Each number is 200 + 30 x the weight over its row's rms, rounded and kept within 0 to 999. Layers, rows and columns count from 0. The size before them is the row's rms in percent of the matrix's.

# layer 4 attention output, 768x768, rms 0.031, rows 428-438, columns 384-511
110,200,198,193,164,195,180,182,216,188,217,190,196,178,168,194,221,204,191,217,218,214,195,192,207,197,195,184,180,221,190,164,214,214,219,208,193,207,200,211,208,210,202,221,198,204,206,182,157,173,168,215,202,221,200,184,193,191,190,203,224,204,184,200,215,232,222,180,202,211,176,233,192,195,168,153,242,207,175,207,214,203,220,187,190,181,202,187,237,200,218,181,210,230,182,212,208,204,225,183,175,218,223,200,194,162,188,190,167,184,195,187,166,207,184,187,215,195,193,177,203,201,204,192,195,177,241,193,182
106,180,201,213,162,182,228,220,192,195,171,200,189,272,200,221,209,242,191,192,202,182,177,160,217,151,195,259,207,164,215,210,165,195,192,216,191,178,197,236,199,177,190,233,152,227,184,188,209,181,163,254,149,158,187,186,171,213,254,173,180,239,207,205,144,177,190,241,188,176,189,193,214,236,215,180,182,191,194,230,208,191,277,207,211,210,165,182,188,204,211,205,188,184,237,195,253,199,182,193,213,189,210,222,194,185,174,196,203,185,205,177,229,171,189,234,232,198,264,176,173,206,225,202,209,212,203,200,199
090,196,162,253,194,193,184,148,185,198,171,214,209,187,209,196,238,201,230,181,258,229,202,199,219,190,226,222,170,154,207,240,183,220,171,182,201,213,199,212,149,168,182,219,178,222,237,205,230,222,217,220,179,170,179,150,201,195,220,214,172,204,216,179,184,191,223,181,217,215,238,227,174,208,249,166,228,186,185,214,175,244,195,188,156,204,213,194,206,240,217,217,197,215,172,211,178,190,187,238,184,210,203,200,156,159,179,202,168,184,218,202,191,182,196,177,221,249,241,185,205,201,219,214,203,161,208,171,214
083,233,202,241,206,174,180,200,173,174,162,178,149,220,232,197,217,196,176,187,180,216,181,206,200,225,208,206,181,227,268,213,181,255,227,188,206,196,184,242,215,142,226,210,192,206,213,186,241,196,230,222,189,184,224,222,201,207,247,179,212,206,205,220,177,182,228,186,201,192,168,220,221,218,155,106,188,174,167,187,220,181,219,176,181,190,203,202,260,225,216,153,210,204,230,200,189,185,167,224,188,221,242,218,184,174,215,236,150,159,201,217,176,163,180,183,149,240,200,175,171,207,216,189,170,156,198,205,194
115,173,220,190,202,216,195,236,204,230,211,203,229,177,185,198,167,201,190,209,160,197,222,203,215,204,242,233,174,193,187,203,170,166,178,222,215,201,191,180,183,136,153,213,200,206,201,203,219,211,204,207,196,193,161,177,236,193,238,187,179,191,229,169,221,221,219,189,172,225,181,227,190,159,160,182,236,207,197,163,177,177,234,232,214,198,196,195,220,197,223,223,212,198,180,182,221,173,212,201,169,174,166,149,178,173,193,156,231,165,171,183,224,193,160,206,199,193,213,169,198,183,171,208,242,146,210,232,186
093,186,180,204,186,189,196,231,196,206,198,211,205,201,216,212,225,221,212,172,152,189,196,173,203,203,232,210,224,215,217,259,216,237,214,183,200,187,206,184,194,243,174,194,188,189,182,173,204,171,172,212,176,183,209,165,215,215,242,175,173,211,188,198,164,180,254,198,227,149,128,201,186,174,172,174,208,231,250,116,214,191,236,208,218,216,195,246,240,214,184,205,191,220,226,205,245,175,220,185,248,206,276,183,218,202,219,213,148,224,140,224,152,214,201,205,175,217,198,180,151,148,200,239,267,158,220,203,210
092,195,218,177,168,270,121,223,171,175,193,197,187,189,199,255,229,242,232,146,182,211,187,192,188,180,151,187,215,239,206,185,168,201,169,173,196,182,203,175,229,246,209,162,192,190,169,200,184,208,175,182,181,206,216,199,137,205,156,219,216,201,278,195,158,208,191,205,197,165,254,196,222,189,170,210,214,195,204,187,199,229,190,155,155,197,221,236,232,229,194,203,159,214,204,161,182,204,137,169,190,155,193,212,159,178,221,180,223,196,202,187,216,213,219,161,188,236,205,189,215,226,162,219,189,182,188,164,242
105,193,199,191,201,188,240,192,177,198,164,211,233,230,182,191,190,196,196,183,178,199,185,217,231,183,227,206,178,179,197,251,202,206,224,153,188,193,194,200,187,163,207,219,163,208,182,217,222,194,147,219,183,160,205,189,197,208,193,174,169,224,170,233,177,198,242,207,219,198,211,201,166,226,183,177,177,180,181,234,223,172,183,212,220,218,181,192,143,186,164,183,186,214,248,215,188,206,184,247,209,172,204,236,213,220,182,206,212,181,218,234,216,184,190,212,162,218,182,224,185,188,234,201,183,207,178,212,214
112,194,192,200,237,199,158,182,199,172,229,208,202,218,210,175,207,202,187,195,203,241,220,186,200,229,189,202,189,188,192,214,216,204,235,190,188,212,173,157,148,196,203,188,184,186,238,164,196,215,235,159,206,228,203,154,218,229,196,222,211,175,187,171,189,247,225,208,197,163,226,227,187,190,197,211,187,223,239,161,187,210,230,224,200,177,228,245,247,199,222,224,179,200,213,200,233,188,246,195,207,186,191,179,213,186,200,172,230,216,196,158,154,225,224,198,229,225,201,188,210,191,215,171,252,197,207,226,186
110,155,261,189,137,169,141,203,207,157,217,193,193,205,211,249,207,224,203,211,179,184,205,232,191,175,163,212,233,215,201,182,209,232,208,203,164,199,198,167,188,190,208,213,197,164,182,227,152,185,204,220,151,217,227,222,185,219,230,216,188,188,236,200,159,245,223,196,228,203,238,178,161,213,217,233,167,221,216,181,218,223,200,226,222,205,213,217,178,276,159,197,159,185,224,186,201,157,231,198,210,177,243,195,195,196,231,224,206,225,176,187,189,174,211,222,168,231,221,193,171,166,205,189,217,206,226,167,165
099,214,201,213,233,195,233,199,208,253,241,209,193,180,202,158,222,218,192,233,157,227,217,206,200,218,193,189,188,161,239,200,189,205,189,224,196,208,198,241,256,194,226,179,213,162,199,230,180,216,204,192,225,224,197,196,188,137,183,207,250,202,180,184,238,150,278,208,184,215,168,209,238,225,177,150,220,164,178,194,203,214,258,147,214,172,92,171,206,204,198,221,209,275,187,220,219,193,185,175,182,205,211,192,208,205,166,218,229,128,180,196,242,171,134,244,190,166,196,175,194,210,192,184,173,143,172,261,197